{"norm_place": "pre", "norm_eps": 1e-06, "optimizer": "soap_variant", "beta1": 0.95, "weight_decay": 0.062, "max_grad_norm": 2.0, "warmup_steps": 200, "decay_fraction": 0.355, "doc_mask": true, "train_tokens": 121400000, "max_steps": 3705, "dataset": "wikipedia_en"}
Each number is 500 + 50 x the weight over its row's rms, rounded and kept within 0 to 999. Layers, rows and columns count from 0. Numbers have three digits each. The size before them is the row's rms in percent of the matrix's.

# layer 8 MLP down (transposed), 256x64, rms 0.143, rows 184-255, columns 0-63
079:426548538532505441466551512442549520511546451551514480449603422482593377480495518460519619556530512459542428493509493492509487434605452564490456484487379545539482505462497547502566500516537550
121:483481485443422506468557595510481483393576506526442476477475534467402453520601483556503435489478569519427540404549444485498579529545549578483439576532497444418454555468484518453503574508505503
098:510472551476506427433584478398420510526489496475478516474578549483521444497497521503474530600473516463517459471497392413532489578560495433415562513505430486495532469488418465487526568415594416
121:423492502476467493442557470401544561545490516507454467548486539524433467444573494468528495507523470476376465493452448484493578607536418516526447453494539501481548512585433551460509468383512388
120:525480413536544488469553425486540468536508419514538468476487493541362543418479488452433392463520534575477559509499600442525572475562546485493484423455494508592490490462428436459488504571447485
107:541463461538511515517431494523550507464569537422486532533631504497400461488412517544482510599522462548472459469536516550508538624466622517461567443538573475461555549468512497535584492484531461
072:557420458530501529493515462550531389460502504577520498489517560561557507564508472570527494463489480492508508533468567535401546477453469458570459538531510456524480488552564513387360400509397509
118:492466507497406528585432529421538563560486515535525561413534421534474540479531527487510556471428437549478499521531474438534534601566462591514507485530466438515439529433542487492496468427473354
096:613462449476500475475571469539579535541444503399456451479508451526504490467541512505504443608480595390559532493519617535450523530519494392464612490541495548474430471469491500486489513475468519
094:478548495505420560473478496523504465457518495601472439527453478457537469484469578594486527513554532478484503426545487414605498497578454510534576538526481625493537507506493558580533561549572621
118:571544458399524476470436494561460550526488477572487471482484557471493523498441479498610531532530518537551515462532531492543463619471502445624552512549449432436461477523489636548427452519539467
109:574515482435458472511462542522456506449557510475570511536547452417469473526546546493616611452554440472592542504459492491548508571504542515422533414414512556489507575503537439499535469568580567
116:435547519517481540456454444498455500526450605461462490497499482539551552422397553449439420514418415463497488511508494473475514496396478492496517565395534537546573441594487530478464545518508385
078:463554484412589571519484481591535488461492501592440487498440517502556429541477559438463470417416434506501459502542549583441516548491544475576418436510452441440481469484561495479450447575440472
115:415496524519603425512507420487448469531553480465452475531519466545495429439433481530476481495455520538583543522547460414568481468520458498584532395564478563463413494460459486553531636516466470
102:461594510512469479481494520534461505515531497538515496412564515488572439609409577526470419393501444478548519620455544529447425515497541583533565491405472484505515558529552548509473472533453453
081:470601465420592550543463446509471421494495407519493455497463475493558507599468585523507426557572437587515469504455587529399593512514526499492402498475529500503513488522580520538445509528504477
135:474493465514492510608472557489552554433468480573439610547472613468421549453499530489463501593426581562496511534472520471518405527437568412488518573484540447508545565501477522481462543453526479
101:476570507509494488575435402455450459560572588481492489526584618581459425496456574492524427474550511545453467465499497475458469522585421432461534495461484513456479507463497478601546544499485416
095:482426492535578481454530517466477487528470508557484553458522552490495519587547447580478443546489547471460393540581469523570536465456543457507390544529519500609531408529521493544450590429550579
094:510562571557540541540494519517435530500502505458483525464492470481581488537453510564462466484555366440600455491472482574470604510532550541449572566462397474570506552453510441501428560460455557
085:479539548566536562513538546453459497396459482452509511495490440411496418576550397535522517617529399557553453538478460548516509473455577532410570464445498539508485472441478421477480482545542503
102:529486554539431521527615535539488569575500543549498615534572522514499470544430518532484448575380496527474617498492472561488514542508512470542485563490587561490566520449588458520539455441506471
094:474457586489489469500511504469531485586558452515447528405453460459478539504556536458566478414472408412466526487497499470465539517543475503539529553564553554541611511402480510414457530466639490
088:576417615535500473476563583481453484494549550564440555489518594509589546533539507554556468571451470401523485465437475528592527486511504499481580544550518522570483480469509508553547403526520563
082:513504453514380515584479467513495484551406449502495529475421484620430470532509554574499591467552545545476587448525554550468450505504508558436447521494501473425471429580524449524519490541499602
091:503482495557444504492457579489524480521428563567485453467461575563564536492398429531463406463501518502496548552455554437548388391495503525594466490518473391480476543478520448499419444468493500
126:549512455430471529410472435457513523524477466442456531486493511578473440444414455479529517598448510466556471450486489462480562496549440414334514457442493482487596477539477462450487510404519467
094:568513522529457499496528488477560574488444561465505529537620461497448552499528527565423482454564527537547502546439562508526465562579555569597527524483546455580512539440505505441586532476498365
071:454523436496492569501436487585542485422507540521510524494426448405568501492443562416525512407549498519497532538524557508448526479424557552468482432546499476471503440563610578542456539576423439
110:522443514486534433506467592470467525440541597448534528486552501531563523571538521550636550505506485450515436559484473515548342471429521484480478493516476460534489580480530416525515480490524615
067:430530494473522554518423486483545407438529579581541513461403469481500533493478533502521470379522503489446558590520550538416517437446407474469533481506576525489484558582531421501471525545573566
110:450398508487517538514443567475582459566468562499510527541456505515452549496528507452443538513434533444456611488490494445488452564598635529508566582486520538481462559538508495408557579507459523
108:555530560454554441469515365496534460542497534449507526387525554454491543544474516451451455530430554510501433444476453500497541517443526482476487492340564418506549534558565469497471472509421552
097:487563545557457516514552520491468499571534523572465487516495588504632463494522533463555543579518484465479600491512503583511472455573407477587477537545511568575557458557463596545567447539531511
111:549551566408544524477447440546499570494523504499548501524514493572468480475560537448612491578497482473534478483436499580492519627510411562386437445599497447500505475544514472533411500498512469
128:560545450473462502420487529595507590406525533491486491401492384437455499518464494534444542568490542452509450595528537546568551553421517555428550421452488525517445460434503433498470516509486521
067:498499447482501525552433486544559497484478524558501489476438474410528462560520488513428515379502478541490497484518567506383453491433512534540437427537490448468495447531610517486441498584337522
107:499513595473567521445557453477455504511455521484398552405468495562526506542480407549527392488447521413479493509492529497473528541561557572530489472541369419458401465514468450472535527470506552
085:447550586553499520443490492571490549502555533457545523564457546581593468425522457499554512513507545622494565470506487494557493515526458496449590507534602548611524475458456494524482563596533563
086:537467434531479497515497590447439425448489462526527430499396570573450492516479472487557525483621525489565462508535529496494431452502488495515350564487492583568498527563436520460461538533584483
103:522427434548539537544437497459513536474494543550496501647504513387543519424562487482433480475530501501413491410489445480500449536619531471557498484547428399526487514558570423520483498480477484
088:435546504464518493415495485542462468511524510533510439615418500524532463443495519500598485562533486434498477482506496437577451494523399508492511517500522558617502544448459523516584532532568661
072:522521525589571495553485495551406470457556445517535532568573517489495563560509458479511586409483563586541442519541464520396469457384579464558452459446539453498449548525478529487483478506423472
094:455487423548453509433570513448379580468471483545455558601463591569535482492428476526517486527483468515542568480521550550527565438453462584555552503484599467526524565455479483530490450537563442
097:539412460489579436525439445509466489464508439474553418495477464525490587574535514494473478459493480547490406488503437492481459544568453407505477332454545532427528477478428564536494561479442489
096:552589510473488519464532568452456540488481510514536455496445427433516525561531424519549477507602527615556560502489445485480520464538457523526396460451484504513490533491395401410418484489562422
113:463450488447444580528490503539442475390456524468447510619476584449506494559585458547499467423511567395498432390457525463513452535520479505479501426522488491508497588477490440501491571538572539
105:540481471520470530546522478507514520556419548477463543534484461405423550583399603466428508522499497418483559488519500430457488486529394589523450486464493528523517557562451511608556591518536455
071:459598413462525561500465540506467496503404499543505469548508556522542499462482552512544496386507466475495534465502648587427486538417427409515452464460503595532535493518542504514519449592516507
096:476546477547443547473568525512511558455498583494492503503557489465475453497505456453490459389507540464471513499515536516436500394432492491452495630344502530532539458575479480478410499489379507
086:440446520425541440423513413504434434432577434517516472593457406571493461439552474448482523438523506472484364449551511477539539545470478451443496498433538517487509478484568533541476513479487593
099:521504593547538449414446415462517518513427482598431510481542552447549511485561437456549529526427515524548514513582445535486593352463525545464517477504462537466530563443454556538495551538507465
101:479500462533489501577439628463501515567516521524491500457588472570475517471451488472525514493444490459479400518490391481585386514512518452401491551483478435506484503456558422495547593461480597
105:493565501443470510377464483469418469473451517524465443615459458562523449417546459542478455533545449411537522450509473517547430461473351461514540501486535576541506477461446479481489509536484594
140:479546486381525476458520439577450543474536490437503527416528500500483503581519530570450520451521489514553485455465506544461577452466486613498480453601494468410519606507436484560492497588590552
089:531547530413479498435476471512503517537505501506496472585529446539638431483464501566485510563565578468582478432496497505506571526513384448544541442493498531549560442429440580571496439557472550
077:545532437426507498496480486476597519532517514513548587438442540520425505501472506515398524510495484509488545575597571487422587423434448526492486606459493516518474527469546363460532469547434524
100:498550504472519473356499500527411441481520466520520424572474499529581526435482488545586537560518481473610491435496463536527448414515434427481557453466463612549521497525426517497520543540554554
100:494489514479494496485525472593576513460435532491552510509503560556450424545512472435451577535423549489453484520584526501566571556534503538525504571442456518482440590531489513614500437538511656
070:483542390518574478548511511539516415458524509473535464409485479416521514513447515480504425385516444512528493530418488529406460454412497493502426409478539564440474390556559521500482436526501540
125:543465494500555541498542512522592562507493475453407451425457492553415581484529447544633557450462486410536612521474448494486491495492538490581449414526553538598490507518462564503487485488454531
099:471457510549549437553446527539495522517506554551533474488516490525510605525473427600465548563520559503550459551589407479487533546481361423460480568498447528602482504487433501478485564557570513
119:561581507496524472450475575470452494580513471543492464469466499621522443568441467497333521492478496551514498537489462556574549483573495511436430464502469438475481430501528513439507451444571590
101:466528478472411532542553544452570456543509536522531558469491561474512449572453460500605560559547463467496461447512542398472531564544471566439410529534537474566658550525491506513444477453502516
073:516494373566515516498458436609527459517480468518476457502501465452528474535447557494440473430472502471480473547469582563451511423464490523546394430507497502456471505541640506488426399550462561
147:456547501474471541596604544552541447455575393576561511473534553441446444555516517466413515447538606514521547520483553481487482487521600484532528399463487530522499535531494490530533534500515383
101:456516584477515413464537532534501388500549530418560436493549492576573454460485505398535548463524435500573455497492556510515425459615498511444447446488434533572479491458528456515426447549487545
116:557513530567504432488476520411512507504423518430553417469515480504506484523572518487585469501526518552513582460506461510450386590526569548493473416545381379458475510511520542583507434493510487
110:502456594469490497553477512529386472482568459451509488395515568470512389555477479490573515500433511537424485490568539521513436504580608479477548480392480473478414505482540486553427480432518473
090:589550540441485524402507501550561516516470468512499521664491474456500439415451493470497543489498514493567560564446480492459472457441397415602450487448485509511550487531533494416469479433545459
102:500583465400468467543586564496559455499478535494509575559472554504417476543502541508437558500516461523500458438558539514445472480504595511634499516416522459457431489539525424460519468521384451
# layer 8 MLP up, 256x64, rms 0.147, rows 185-255, columns 0-63
113:460543489509471494512464537495563470465526498433554412500482513538559551515632448407526588477576454505510578449466560447415544599423496513534518542440458500604481541470534547474515539477465428
076:528577449515469557549411459549601532482503506578514537524441458477480522518524468563483494461535492517458529522475617575444474435390463463521393501435494519494544532487556516426454426603465547
099:611494435551524441520466525585450459435464485556571442455525422426485519536455479520502487501422459535598614548524497461436478446495546535557573471483404516479479461437542474515512519579433519
123:429466535510490481482548420560599529520416433449474587538533550544532438520525493534407545438489524463466503569474504458488570504495553456494455411507600562509539504499546497514467463557390393
101:462421588516475412545511520496440551561568523475436598489561568463551491385509494570523483377542483477510550475475492510507463446559493511521463496526540479454586437457556583540499565460525432
089:597456449472529563578503496473498502486538442523485396452620465549592551541470484451555527469449474474534479493512421515600554509566462586516474589499483477578499556520519468445422518566503447
079:474515545559490471551535505429496463501503487508514478610504489440442519486529448416584625444559592508524422542467536485562458526535526509507453557545366476540492437512524551550516577479404478
095:454469530606445569519506508489542441461576558570437466492581564420465487458473592497536479543482410542460571539500454452533523503628498528405491482461510419459544511553527453491524496514419461
086:492497486407535456474596530453513530575448563374495521458491435461563533569507442537562504620441433594529466536393540498518485488500518451497490544502455503485478484547487456457465489455404432
120:547443477538552533425494420527536576495490485449521508493500498594471611497554405523401523459472499507596471531435515566504511560467494478471425545614518553567500591461458417495533527471479453
113:462501388427520483521442544463488558459508502489490499561500585483460611417464531471576507463511494495472503620517516504488498442508577481547440539412480621418480547476414566432546526508485502
093:516512461466459533506423521463513512477392482525560533552514462441491497574478465456577477501537459600441521510530450458532528459510545607542408459454406521509492501428428556494433389532529402
090:622462523490503485456492521502532485490557540497619559499553503522383658491445484532490417489519553522477522439384497537487426461441444533427491582448452499459518511507469483500532529461518479
104:617535542560419477488449509443462531422472449466514561509536414406448493495499590384454495518504464495516472498500443478457513610564461531494589478492461463509525560483426517477481391490556471
099:628423489645454427497578507468563454496488454503561563446463491483474505556544435484470471611420508487510470513526488455487570443480477441589523489585507555428499465459501456521489535469539525
088:562401431609589503481470484548489501545447484529487581551529487474515488511539462512503478527509502589537499443532484358511472463416564550467509441520475514540460482536479542444594455433622497
133:525524575527611553549510591489489521470573510542503397457470498576400525426554462452535532518553468495475512594518462487474475517455485481491445455413537491451490555512444398401528548551433482
099:489490520462461500545479633517486571519521453443441523417442501496440538581457445513548587473505472415469505436541483493569519510428525596529486571617526442616534460528453485490480481476507550
108:595513458576489529639393524456413538555567477508455508536503492518480556440526470475564429520477457543493438510538530523612533512494529445539497476505570465525505406539488504453557540444408548
103:467469375478436449546524524479493426543501585507504493606538507534496515453572564419485527499553501575502462526450561450443555494499511447488454514462534493528426506452570529451620630485475477
097:490431557528512507546452531452480554574616503550453476533503608449479485466494548556507527374534537501480478546449479461583480487481424496570531528513449481457549416403538448511487417399492479
099:476552490523470534417613483493450428420471410419534592524493535499541567525553471530527546413490578530496497446536578524508462473553512502529457522458386497526498367460461546524472481494437476
092:525462543475482549505547540510507449578424422517460515452523534416497567559420563576486468474458538451432595451479465487504452482429508552611520523564516467528537561354510502487459543495557455
094:524575407430579530532497422484579510490480548408582488481514479502470518448504505472468594472519537559493450491497503534433599482540520451389506366517513479404555463508541464452467536488444470
082:587521555493540526412505568519549522477626529524510376426571580442556498551565506422487411533486482516475479444490466452505512518484556559518496505528415441443528492490520476409443484452440462
080:401517450472499491515542483541614488470493349460451510510435514391442464454483475540602427489552457585515516537517503507544529589530551523467475428564474523513537447453550537460569508544504490
129:510430502495533500451520425508508539441483505473489554480501510439474554448491524465496578575479474496545466484407460480562561594520544459405621442503535392534568501446387456503504543439524415
086:499509547537488506427533561587450549549618561522529498449534504406550461517401485532496515416495469481509562405442448498599442470443511642501529508552451443504439490464524503532527474490473518
087:501397462499471467584552450431500376518583445531526609520545414578526501575527455559485546493445506502533522511537415564554505497494514515542510521560567444528494512530382465418487505513518500
110:532498464510464449554493520525524543485481504502511402530511530441546512450513530444442516534461474519458556569607541527383516389501553482507493564552447441502395350499481451544593486471472474
076:462610513485500373501484567563506531522502550507465423520615554554478497518550494439502523568484536490469404472547473469519502564472607600546456477496439552495522548455483492416497429463447548
107:545464388480445575478503656413576524498530435515476511488561555517458544525490474502442525533492501499478443514503502477581559556486485583508464527502503424466477590582511463593477406537524543
096:495514433565515514517509454525589618450608478526522513511522461404488516505538413417468469508460492548460441499556459513433521475457496486556472452474445500450547591512508471620557568535441415
090:462490490468496529450563519380535524547520509338489533592488485496485494445507459555554490513529427613541472544480491494494432575459443481471503579480484507451414544452560438403437514475486507
111:568469550488588509483523496517529571441507387584494484476513452547480565484480486441469411525456549527570502529619509393426473555507526522584470406422478485484469416480430516533513541504553505
124:477464564482452495422515526524494523569477513575446517487419506457409519479534427460496584508503539592397452509477567472521429541458516490570457529470580500525554563586496406383516564471520495
088:493547553540465467490547538463426552500473608494533474509571429410417525433431513447505501544508533404505495459390621427579508485533479476510446533480504480536430504489574522599476478452514495
102:463481546441490477509600419606542478473501485466520462410515539527499513569391458422532398463541502502533536556491478497419458459443535533549477447505525620580469433511447484526541469432523450
086:453487477408460515510555569527533464477459424533528546626572531492487565490613520444462516443549458512428485563550543536607502415533468542471567435511495543514529482500521539426478487496393456
096:542574501522480489476619544569563539556498495614538509504589533471507453403429500440502411459528417501479504525503534463499455554467576463446556533367480516462542504532451471523533426496459461
094:517475511428594421436524458494421523599506415466614572508513499507463465545500546462553591463472495497468574615480550483451468564471488480466515505518516446461508589518525596422521535457529487
095:541470492506512587496522584473512562549564567534461526474559492484546496596601464511474490524462476554462590521412503566483545468605507475506457467497499517429470387546581566415591516524480478
086:508514474531428472483523548475480512556537490454548455441637559532503496557538527468469516441428564460418514498507467459513525439478531521485596650408496551424464551503410502524484422559511480
101:524437517527540579460552536459510530466493486553508483485467500653468528542461442526481468502423524559502460459597409498463419544614554486559407594480551455469492460463460510460507545429490527
099:488560578434468402555483516396589463582531514517511567598505499467486485550489463484451515509480428562472581543472550515530528469589478502585467463505546533475481451435458427482408416445470483
096:529451521488431489563416472518526488513480456376407499527568549598365430440478589465549579455527529423506480431491484520493549504443546535492560520563457577480523463438497472510496510475505467
092:444599453423576572539464419421506529459395510465500485449534539397474532519488554471445536438445552524472547477429606547488427515475551487498575500491520539436449567481472444476538555481469483
104:509560560528475538468579550456551507398427539550551482419546481502490403472540545447492450503519527523520500480501504576432497468399595462576476470485554432503557587453463463502430410570531517
082:456464572551493445516601469450558531529559489505460520482476380507438588502487494503469532557460628461519436426544448454504469520531460537529506504519568424493555491545557574611522482446438544
095:382493548583435590504449536431485601497480487495500520436489556537453496555529418547565520516409435590428459493535486489534579479435485555521515502527459571429508473436488552543509530465457433
089:560507467490533551533512546520526572383474407582474427497466524521527516421571481450592565408558508471472486480439519545538549557558562524485445446438537519438463566503460493517402446461558522
096:438521541487505535600502568399424610482597485497608417537505534497508492541516446492554491467450472627469515477471441523522397470417473507516472474488480467458527508500495514574491490395473522
107:497448574430513452398492526540452508475461510465488453508484509489443521505587493503399474454475489528453414561573456566501414493486550491544471437395534550461408555429506427478489521509624498
093:545597493496493411552471554604502496465460483506425630484515566540527552504470459509422543475481433575440480501498568490531527492513440498481536501562520435525382508586488549465402532475458449
139:429428410511429388458457454436564469491456471453520497427557498488464549555529492535450437571558485513551513523581618454474521461478521492499485566580469530557412538508505545450560456514555450
094:468519468495534612559451566453530514462470452478536510514549517492433496459533462421483534554533427399430487516572446484475418395519553521499504438566449576460564406584508435503518551466462472
081:458485497564437562475486487505439452488485477486450445555550433534493463532540545497544520573534548513473473464386533513555443591493626526483476512614594485482495483549545608473489417416500466
095:463490473495602554475515556502519409551485451522474612560498478454521606466457605525474538473531402449445431586559479441517466528450549520510485491479466534475422559513531454530373520493488489
090:520469534517561456449494575489477418513583518502443575427479584486426508538449536449508444553466463523448471475461506491413520485441535442452467516508595465559487461502537551434536646518416433
082:517432526452460540479503550534506512533529519473473514487528475567450480583508441460432594496401499470475500451577641433526514455540406437471514541531526457519487622424491416529501476456427466
124:447447606473472479507542524498470539521431478454427436513509483520523502462459556430527450527634483604438509564540503565554458465490525486482457576524628577521423465448581447505526510493479464
096:595466569433431511458603483487499459511480493496487433487537575536442458470436457413517519551509451523558509544489443442472466511368581528549568535493582508423544480411513590507493511523538470
119:464513478438563493559532407519593496546399501427464490460508517454498571492513452486605550520558500449516432497534429534533538593492534553503560601475504480499504638428516461538425512501485460
107:502408542579499604484562424527507530487482542459570468486474531508501591516584624542449546529525472570421493454485537504560449565529489486391440445507480507506576525487523421436490468476494432
096:529494457526478435492604439540438622623424436514560433455628504470459532512508524470507462455485512492489474511554455559538483501522437496465526530417522508487544603517523513468447595544475534
114:575509451551555472390560511464496523535440551491542486464494552497468570435561480542592478546557381619508450566524600511487426526459528440471458473555511431472476541547449501459535444502510495
111:597527498544512524514466540567577442517431541493519483477528474495460496428495505331526555499539426496543472558494441529482548510608404598582491530488447466507440490487537518559459455481578482
113:546485529519596560520531468508569523455456494561469462454530495443395559525475443502498599544454427502496432515416578560409448576472511484510470510545443455523519469573368522470540504503519572
113:567440467624442394433584501529545407498576527564495625468609459483477490462514522465445472524464465497530460483516493411532526485497568524482516521599502475460552487557507555510464484506438490
100:544505426491431474526456456484514525593471500549567621521488473485416503517486582496523592517528532493521457465346543541565473570561497529477516555492589478540507593554532415524488478487452468
092:476451495486528481534465453493482453354541397408470524415480544577514538511535489429541452593560493533556551528441500487442505413449526527493470487522561487596514557400574474543515542514492479